From a checkpoint of a small transformer trained on Wikipedia.
Size: 11 layers, width 576, 7 heads of 64, MLP 1536 GeGLU, vocabulary 8192, 85.2M parameters.
Architecture: LayerNorm before each block, rotary positions, no biases in attention or MLP, shifted keys, hashed n-gram embeddings, an embedding shortcut, learned residual scales, weighted sums over earlier layers, capped logits.
Training: a variant of Adam for these matrices, 799M tokens, 6223 steps.
Each number is 128 + 24 x the weight over its row's rms, rounded and kept within 0 to 255. Layers, rows and columns count from 0. Numbers have three digits each. The size before them is the row's rms in percent of the matrix's.

# q: layer 7 attention query, 448x576, rms 0.0477, rows 214-255, columns 0-47
# k: layer 7 attention key, 448x576, rms 0.0475, rows 214-255, columns 0-47
# v: layer 7 attention value, 448x576, rms 0.0457, rows 192-209, columns 0-47
# o: layer 7 attention output (transposed), 448x576, rms 0.0412, rows 192-209, columns 0-47
q214 105:195125102123116117112124132156100102119136126117117087125128152196126106143083180140132152096119082169091123066126164136127155119156125107158159
k214 133:130079163123101122094096125168120121099084108099091156120104135141114128127140105111122162131119106103135087083120152123142143148188119114067159
q215 110:082105108127110079144105124158120155109135137100104119133122105181113135170116150171156127129162137134132111125085170137152137125141117116133150
k215 088:113141115107113124115124137165133102113145095109112096158151111163125115143127122115120141099149112138131152127101153160095116105144126123116084
q216 098:129131084121136154158086110157119156134097125178131095133174123110180153110113118133145128130159142098128120146137130121154136139090139129118140
k216 104:136119106208075114152164122128098092129119120148152128134138128136115098135110131090155088118146155121178177154152142158140108114176166085139125
q217 111:143145141179098122170105143120148133131120134108121123160127144105127134136107073123138137132157106171135134118148074111143129165152115146175135
k217 105:180128142128098112133148173128113135103092120107155178095186118103066147162141162131127142120062089146092134116106155104117128141095119103149143
q218 103:120144118131126116118171110133124106114159130154129129157131129136104106124115123125066180109110140154113138122103149129160129114166151153076124
k218 107:104183129141174160099132118106136085113154159124132152124110124131170127152153142137143120084164074151123149130191190120126119096120097122143122
q219 102:132069159138146104133144122125129117129118138126102155101126164142125157141143142103104162115123153114150120074177155201125124115156173157119145
k219 098:159111148131168101106121090096147101100165135126104139131152169140098131170104133104127105132111111154130113068139168149107108113150137154127154
q220 104:192145094120109127167100151136181118130107151190131084122146120115148152159178122174141119102154118147110113179161088104129124100102116101133146
k220 100:168126107145079124161112099094145096122092116109141153120122148128118138111134113159131142126105116145103132113134111132149094116149141104125131
q221 105:119121130140119111097112102124088087138141134170134138076118098153104070148144144127118131119147144138116125116122146091130137128124150125088134
k221 109:140173135104123162142130137131146088139163128159156123113133145114139108094147162134120105104196136122148129135144163141135108096105141139117137
q222 098:108132133130100096129122142173107141145109142120125107129106143147112154185175132124164131109138151133110111154124129136123119116143131125143123
k222 097:083116123143093135151122116117082143134144112072092160116095134136132127102141101152093081117127170082138125079105102134116094140157141140172143
q223 097:094130161120124113121128117126180189129145088168124142156131085141116142131112106130087137163111123117136151128111138111117141154090127154132092
k223 098:160119123128127124148143114102144086087097103143074097104163156152125182137098144144133163129104149138081154141125125140151132123108110179141145
q224 101:131144152134121116123133118098119158095137083120131150120122156116116118108143090123119150096117135048119132088149149118181114134117139144113132
k224 099:157188163103105144117121147135127095130166142138103116129153113137131120137110159122136146130154117117082143132159124089118137105104119105151132
q225 098:174080135133117106150097147169148092106137101093109185147182127190134100083158103178137144115153147140158110143100080099111144147122140111135103
k225 099:122101144129116121141136102128065129124113145119136132146140098130102138141115077200082131097093105168153141125122141178111108114094167110156119
q226 096:101169116122119108136109139143128154153158129138142135139109095138113157147148095113114082171145161084177127120125134142129156142090135135143099
k226 094:147136081151102175179131106147137114085093131165123104157140141132143137112119136122105106130103169096126112126124145146173167115091154161136110
q227 106:090154104116119136157095108165110080097139110159122112120118117074103121125085107101137126085155139122118135131133158138160149071112097129105106
k227 108:105120110170144105165134134114134112146163134152126150103118117133144135128126129058161131139128132129131157123171098133090126121127120147130120
q228 099:128139142087124114112107111138172111138143122123114167115122099158106104099119087126062134116126161116136116157119167149116122134084129121071128
k228 100:132132139120159137180138115097138149113123136120152086160157142143132128141091128156124163123122150134111133150135117176175137100133129146107150
q229 106:143128134164176071105111135116130119149105168138162141127174089135131100137179127135123122116168150134103122139126113099120142159064128120156105
k229 105:164135103127164093133084105086121111113116147119125122168167150141100121141128154195121132131146126153108127084117132162166094113111162116160130
q230 100:116071096104148177119131147076094152105141104141089147141121152130120137115125163130116102122101178147132152147138124154126138106111168121137105
k230 102:101153158099122169077128137110128134141123120103087102125141142146165119174109126152122139122112138128110158123126108115164148118119141123164112
q231 102:120116101116104114116166126124124120156113129140121119138128119174081109110136146140134163088140147131128137080142132122135135129134113141120125
k231 103:124137083205133147136113099106112139108094152111155134149115145147151088125159079129124095137129141139118155161133082154107093112163121135149093
q232 096:102124132132159131181091127105136145125137116154107148101130126137155120168112107154106128114121082141158127110157161161154107134098121103128095
k232 099:153119159103137142107165119106143111121142098141115092126152123133105130120116170143145165122111113116154126163111104142109134122121113105049170
q233 102:082099111132128117154118155163152111146162134117113124124117145184103073137103122114132152180166124137117121109095122096123106122111107104128144
k233 103:117112103098115149109166167148106108160145123126145129129119138144141113113113139097114141107165131138181152145134128106086109104086134127088140
q234 112:148145125149075152164092127139104094133126140086091123122125160122122119117141142155134127178111114143148105162132105133101138125139128151105110
k234 111:104126135148133120123135133120102163088119136106106117152143101140103135108107115116156142111129128133134118136126132122156166136120138111145136
q235 093:130110106117154109119113136180105130156120155149098110138186122133109088152147133136157226102125114153129092161137096120165146084121129139121164
k235 097:143138107153108143134106119117121174146102100075107148112156147112122088141133102121125088129124075116181148112146098148103113070134145096181078
q236 099:123130133116130137139117115130129110119153127156101130151155141080126114126183106136132128159109179138135129140121136135124129165070104177115121
k236 102:112121084129112134170105116117071108133130139139153115197129162132145124132159154096153117108103098163160144156163118138148116129092137174123124
q237 100:111176099124121131097143098134109101142114171144112104139113098118112139143088125109152177160124104143110134136119111122112132097102118155142154
k237 099:119116089118191130142113111139133111091111129098107164096109156130131149124137151129155121134142171124155131097100125184156107155121140135132159
q238 097:113110078118135135147148078086116143090144115133154137112125145127161144166118182125111106157129148113135128165136181161130132123121141182109125
k238 097:101152160077139118127113144126196134125119137110164116097100104145140139168120125095096127144136141149128133135165175133141144120170111135117130
q239 109:118141172162138125158175123154126149104107128106092175104112158099096100102094132151118141132104161083127138057095152138166077169160135132129138
k239 109:148127125114159112118072097128153093099143070121127112128124129124125097157059173112138102097147116144152096109125151124125125112140111155099133
q240 097:153106102156161135140156134117097149141119147093114158129138159089167114127162123126170101121155111139131130098133152113131094173157125103121113
k240 099:095130136167149142115116116155091183116099120107195149134089113113119102131128134119098126110141108155165122151116152075096101170147127123133118
q241 097:138131161142140159125136106166130070154105139139149141115121116126128120140090122139134197119113168148124139146151132081135108129129122117138118
k241 096:130118131164103094153121144145152134161131124184184120107110121093136140119124087121147114102157112123190146164145150120084145119145126128119097
q242 099:101123123141143138145149130113127111145127163146123127149142113129139138109143150094104087121166156143127115086153114115124148105174144136110092
k242 098:186134150129153132136130100076138132111090098128135131143184126129168140160119148119107131107121139138103081134103148134183136111143141148115100
q243 102:109121130074145117116133109117112174147112129195154171134128124140124155116152132155107115110092176134181114138114155130111125120092140112133085
k243 100:140153190117099147164125088091150153146093116133093130167184137140176110152110118168144136152102147102107130168123139170172137129165116137116088
q244 107:135144145099126101169136133147131138136099103165095141131118111126141157125133135091148087123163136085146126108149135079123120095116144135109115
k244 104:147093141169138082156154091159127147120077098138113115154149124107137112162152129094105137100118142141150150131132115123129114108145136140101147
q245 098:122110109157141144117123126070117135089116078094075140155113116126099088097124169085105100104115137144076122146103117115141103105145113122144111
k245 097:110121150099125156088146169149162137152109192110103139108094071132144150107139148144116111126122148144115104084132127110115096115118096118113122
q246 101:171164104096133098150102121140157115141149098133128115163122156150131084110140126129143167130122103126124092113149118087154080127125106108109119
k246 100:155092142138099136153172125120107132144103131104134164121119119135117145109178141124136129163136130142141122131150109117123084107162136127091114
q247 100:107170101104171123155145149104097167164116156098135115157153063127140125108142135126150058144139153141154137141116139158081153131142156105120132
k247 099:130161135117166115101119132101117141068092086115145098134165104150168087186111126157124141133156173150101096163143128146132170168113155135114145
q248 101:133142140141111124133165177148187145138133125109107109130082125124115145136127107122138158112163121134082122100140124135132075119101120113140155
k248 099:156123062119124133158121123148145155131113113101125140134108144147113159109102158108104128119133136118115118093085174123083083132113116107131130
q249 106:123129124130145132115125131113154105158101137122151096096088105123142113150115122121153175114142097158131119156157106135104123116096144123157122
k249 106:135143166107148128146112162106125128135103115109108113066146106134089104134115128150128164134117122164094096111103141136159088121155126096156149
q250 104:103114145147123118140140095174143093142086122118118128129154143132119096127093115069142158150129122109106124115123120107126126138167111140121124
k250 103:123102138160174137120146146146103109104148133107171147136130177164152140094184088134169086085137084117130154140103087127115154128114140160120140
q251 099:137125157122138113129144136144124167145125149128120132124100164113099142120153118160096128123138160144167112126093102141131117136107119146145133
k251 100:141132089172135132175122125079128147099162141083123123133146127115141105142099135117138106124121121155112150129082125169145091148113136145157138
q252 101:140144142117118096161099124164097135168107133131114114140121144157148100147126173167124191104148099154090123115120167142122110126109141146113147
k252 100:166120125130098144135103165136088133127071071077105151112122090137127115126117108143114133123124111111098115115176164147129104113116114115101113
q253 104:137116126107114147147122156126130092128131127150135101121122117084098135114142144146148190137124160157131123126140085114091131112115139152132154
k253 104:148124107197088119187121142125096123118128116113098136119145097139110120103139104106153135155115080166162167146131067164103091114136139144139079
q254 099:119110113133160113133117129162091127147137123139106114125088130162157074152126100122141150061144104110121168062119173096132154111129143113126112
k254 102:176133146131103135097134119190094125121129106134083092100131113121123084157147128139113146142120160106095151147162142155132099121147154126081138
q255 101:102144140164115175150094121122112110144116137107119094152128121156140095104083140125105169115116070154127110103180140115129144108160132123104111
k255 103:162132122140083113138160153133115143133142155151128088121164130149115105151125123110167144159075142159177079157129116115131135082129123129127137
v192 093:109138141101126163162141146130154128138173139133113107120157123143150096166177148179144162142128135101144124123132108127112122066088122106144137
o192 097:106097137088096120146105145186092152109140167166154154143132150091123107136153144085134132161149110093131125113142175138128132130128122173125117
v193 099:160144146119149160127084127178097137141128117113138118145120096097089123159127154111166124158125109156109103115148137134133097113091115081138118
o193 099:106130102127087131138121154143121106115168148115129151165128127171122152144115141125182129119164139128083069114119121171123151119135023135124087
v194 100:166117124135145079161139101079124129105127117125151134115122047101121153141112129136176100114173127150163120162113115164096107183085132151106154
o194 101:121122147100110142128106087104143164112094084109116158141168158166128122141141122182146174173130156188125116152113136114120131139088084124146108
v195 099:125134101116171172101120102091134143095149131135073153133118129209148148151112127133124140139108120148139139144115130151167168102134126089162124
o195 104:161146139106153140084143141172126116121135166172143162148106158105108081141103121120148137116141142103099187149137123127145112129126170104113127
v196 102:115114124128079105133075137107156118176147164139152088154139119140154103117094102136124114118147107122093127107113114101143136170135159108118128
o196 104:119132118144131105126134124120111171138122130132143103106117124090135084137131108152092168099088095154141112106082166091159165131159125114134155
v197 092:119114100123098109115120154107108146123123150135149163102129152171144139185140146133193154136084140132110137148064131118145138150100128163110112
o197 096:191107165137139108122132085136118205151084139135128103086149186142125078151129131174122160146081105184100140124139123131141084122093189139140127
v198 101:117195130129166174108186119132130129110123151112125158148149128123137140166112089158157133179167090147094126199130101146067106138096132116165133
o198 104:132119117131187113114124101182115123134119101070109151157115108141142105139112130130185132182148109120115109141137138118130160135086170154132098
v199 107:146112113150109130122132162137101146124176135158109143120157143155119154159091138138143142160120156134121126148114137122166126156122152133109111
o199 109:124114138157143150096161136136148154166146174148126102104125134136111131148126097108144108116093125125113169128136111126113127115136130124132126
v200 098:123138132106106124115109146109172100082115118103115130137103108090122137127094127144127100139152130121098130104170110127149128137123122138165096
o200 096:151129141085165130127095085129145140085104116116125135143134109137141096147107141145155159137084127168121170149122082128148118148151146113144114
v201 101:119119095105123155109119069106089106100094176153147098104138140093113143128126138094099138133128100110144106106184163115079112106163119145132149
o201 101:127132094130130159115104164073127045146110119106107158092161181100120122088119141110135129130145118156145102174153135128097133147139106111104156
v202 096:120119109126086121134132145109131160150146120134133083104124150126106127127150124150114161131106199124114135145155130127102126135135138075149128
o202 100:134129149167118108119174142090160150138142162186157111090160177105115133099151113130129106085118135174151140141143140140140112114116165117104146
v203 094:087149095125119064127106120080137096160085133148175106121133111151162113124162092136133128114138163112138142125108141153120118107106129135148098
o203 095:114159108129151143077123099069131123137129150153114104079102181134117186134161146105110085144119146110143143124148115149149176160122122189134162
v204 099:138099098134112168098124159154085126130083127129132082118098146116155136170116130084112111129110133140125121122180140105138127140183133129118163
o204 099:082137151135098152103117189131095151154105141186123137131135150083101075108111134154098155134123132140130118148131115103171082143163096165116126
v205 099:143158116118163137121129161141076118127132130188125125147130089120081130126121095096100107076127132151165127169143176157172145111085102143128138
o205 100:126156151074137166120092115126132114139146129115137095115122109118157125148097120152182103121139114122133126123142104110149144108161101146143146
v206 106:111144097127122159150145107169129126108109179132131122155146135165158103141104138105099093117140112143082136131094142118116136100106097132147152
o206 111:151145142124128107118106127147121106114125147167105145131115164141129095157071157109101142133160119085114110106125142087124119141116137115124161
v207 102:124116135109128131121132097173135119133140126168100145165141153136147146144133158152166102127093161121106126114132141146152139103142142097112140
o207 105:143085139121123128138136186206136122140137127163134164103137159071114129136117141107115095141137128098099165106140147103138082143129195139112112
v208 106:133155091140093136143119110097140131125101129100115149132147101132120132164127113143144139136089057130142131111120147170129146130099125124125134
o208 107:120119099133137151132142116114124150145147137109151147061110100158131139140152095142122110131166111144111144112146116115162121087109107133134115
v209 103:125128154107097146097149133151136102143175120149106087093124120118141164121108176104109085189112114146103131156102169101114138048122119145114135
o209 103:138132089078086140127119111159112080120125127118143133151140164117119137104076131110149128136139144102118185120139115126120131075149167175160119